Part of a small language model's weights.
Size: 13 layers, width 192, 4 heads of 32, MLP 384 SwiGLU, vocabulary 3042, 5.25M parameters.
Each number is 500 + 25 x the weight over the matrix's rms, rounded and kept within 0 to 999. Layers, rows and columns count from 0. Numbers have three digits each.

# q: layer 3 attention query, 128x192, rms 0.093, rows 0-13, columns 96-191
# k: layer 3 attention key, 128x192, rms 0.095, rows 0-13, columns 96-191
q0:485486496477524487477495513481499523485505465503507463506486516518498501513468488489508497484483493499496526506516478488468506480547498529495493506469483495514511465482513486508488528510480496528506470489498489485510506551492482483478475503504489509517481503484494505484512519507490497500
k0:453498501515480507513529522517500514544529540459494506516522523483492514498502479522508496498553505550512478502517516498524532524486526479517516470514495520524482482503514514469480562491529519484463513473516527476512512465557508463507527491509509505505513511501500444547490467497514501442
q1:499525511493495480484499476466488472522511491503489498473519515482512514477508459529491516514500499512501510522490502517489497500484458557494485505505484501462497482518507499513499478490486515484494495502474505535471471483490511493471512510540492480514524512534521505468515482483512502488
k1:518478469451545500467521473547506505474515490474453528496483516502534522537484515519497526510534513510523487482542515506459516486483525468507498490525486499502462571501528491510465545473569532443494484541501500486516498518480464540505475487514543525450474523486503468531497511476514487473
q2:494522509495477546517540534499497492482491500494522496504514524518538563524478470519505468497521520461488551496504483471491542497518472547506507468478479488461501491539478503490499495528487490529572553477520471493519557526471505464490509547470495529515519556474480476508491487536497509523
k2:514525517495518459491492520481478503511492514507499475508477513508488497475503499494506475469473497517513519496490473497457484492483448518473497495517498481534520540508537509487518466520526528531521508525486485513463499506486497534485513468474538496509504508522473476479492483525462512484
q3:515496479528495521527464513522486461513490504501494514485480491496522482494420528491534468495485527493507489483486512510534502516481451483530503540520501479523477497508504506504510449483506465504517524534512509486509436480505517501496465493533485520499480488531501508471497509465532446499
k3:500505504491484526504522483478527476519498523507489504518511508500491505500513481491471525527491526514510492503511483490518497515517479494489514518509549529505503490542483514519513488495491489517510488507520480512495500501477514476520524538497486506517468481541507499499511504489523514506
q4:505509534429492519504486507503564451503513470479506465478535476549547521554534529476509486494489519449563481498497508444501498479494563462481466513505482492511459545503477476475481552542501516474507487526556550519575555524494555534508532482537467532480477528458551491525524492519545462530
k4:472469488534501540468514479487540484504501512505506532487503482510487487503500479481507476512486537498486483486477506470539498517501515516492489517487538492520450501489470506527500487513485461537537480535524497478512511514497536503528474538552489508495477473537537497511523517460551514486
q5:511468531513503475505465460504516489512514495538528462459470457549543474475490576468532490520476501498582477493497497498490465505493507493519482509526481505513487549495496471521472455505505504472474508525513503543516444479478512563518459476566459531475482519495533492458513527446504487523
k5:489498510503505546503478505496499498488505493507478503501522520508479508505531479515491510453477484500514484487492494471502518470500487487480492508505513529476494512480487496496490466505510499497557509542492507484464500529487526513494500473492512479514513507512510494527474520503507530496
q6:502492512495459556500450504488473492426539489484467462527503429555534444473490476480481494515459505459511522478505526418485470499508531458485468507516494479493518503486500478515479487436452477515469521490573444532541467509509526461556521467517514530513480510517495536455541576453534506495
k6:482464533499520543501526485503538490517544528516522530464527458486584512492491461492493422555491490406462465449513465446533489507507569457512442495463541519519470486509481483533505504550453436527534501525561472467508514482504594506509509511542524558473492521512529503502529570475503470484
q7:475500505443527518470445474467507483470577523550513504503455415515520504535486505445497417519511505435522492400486493413515504584477619464461466524472506485493438514481442501525479517503456504490489497543560511485498510477530571578494474485619502511485472450495585538452553596483561487494
k7:471480517507546527509494465525527508487544495510543503493500470489576506438478491455468443558502517477500458490493475476497486513525507480514461495471526516505509496464505510476492503519486465496490517514517455510458493506502525528526473503496493533481496517489499468495508506473520463460
q8:494466506489520483512527553494489455526514475473523497462485471471508498521481524490540510459493450532530519519536501554480527464516484498525501486523483528499488489538537476488513482502526491479483511494467482471501502544502485508489479485488507488461519517474456499473521525524462505509
k8:515559496504445500518498546517485515517495516484475521527527472533453560515514487521512524438503518495462520536493507504526505527493501553459535501498488487489496496531454527546481489513507511524496506478507518502511517491498543475484492515491477527485483539521468506483525469530505502525
q9:518523515511510507509519496501493511484492509526505483499497517538492495506504475500491506517506482504498516496498511508502488552478514526456534507482500489501498455550459492503513490506496527468473474481531483499478508500503506508492513498495477527514467513523509514521541548484505458523
k9:484536507522515523479522492473529499482477527457572501467468480513461505480498435486490453516495503432464507501486468516523478529530485558541473482466506484512504473432471542487489523487502460518486523471533469428525486494530521461576522536511539544495538534464475482478505489529485523455
q10:514511500544505503514496510476535520524477511486536510456509536474499553501489509506522519507514539516492505513466459533454479469507507492477482431454491488529524526469472475493507483500544482493479483519548498468501499509501504515538508531493509506454491555491457455505494492487501528521
k10:543492508491493505534487474488457498516491514488488502499489516481473506499568509468522535478520507521522533524475471512524518502492488537478535510516494518516506491495517503556538475515491530512514517513480516546507477475507490471461506513510525522543517495494497523467474480486475523479
q11:490525508479510478486495528465487468488486496509495513497530482490552498525518490530509479534457521463506464476485496477522460483539523538509509550525511444504453540484483515521501509471495502529459498541502499515500498495514507492513493479550453488512510525536479551464523497484514477501
k11:481521522494548556549523441519530518511539503491490536490482471445553499504487499490460470542495492452514517444535513468502520476520539477497461508464506495492517463515530492517437516480461458501452524458516441533466513499537514501512496472501523546473505532482511493538519556468540465495
q12:498480512522501503485444496521511498477475512527494490540492472505549462472460482447483493538461505480518527453483511455529452536497498475509492499525498496497478524468505462485486476496444507474466495532521524529482507500528472482514497482536471474543465478439526524494512516443511443493
k12:481502514474519508492493469514539501493525481490506518484500512457515483495459533539491465528529501474509486483529510490468481494480497448545500499474522555511487472532530478479505518500493522500513492457513454547488476527469523542481447498475485529489513481487513493510492522481539432477
q13:500519489480528521513468452541476475487510505501490571509513461474467512534506536495479477498499501467498517443482518475517552523534519521485496536482470487470469489491472519519493503500476487469534469509482478470501522539524514513493467477512509489461493515528516553474491544497482494498
k13:490476520504520552518474493515504489486559495526496501521510497519530470473452524518500442473474438451513478446495495433520488543471516462530452524502538505541521492514446503476508554510474483495487481478520525501492509488516538526511480490492491512486479489471534489489539543451491459492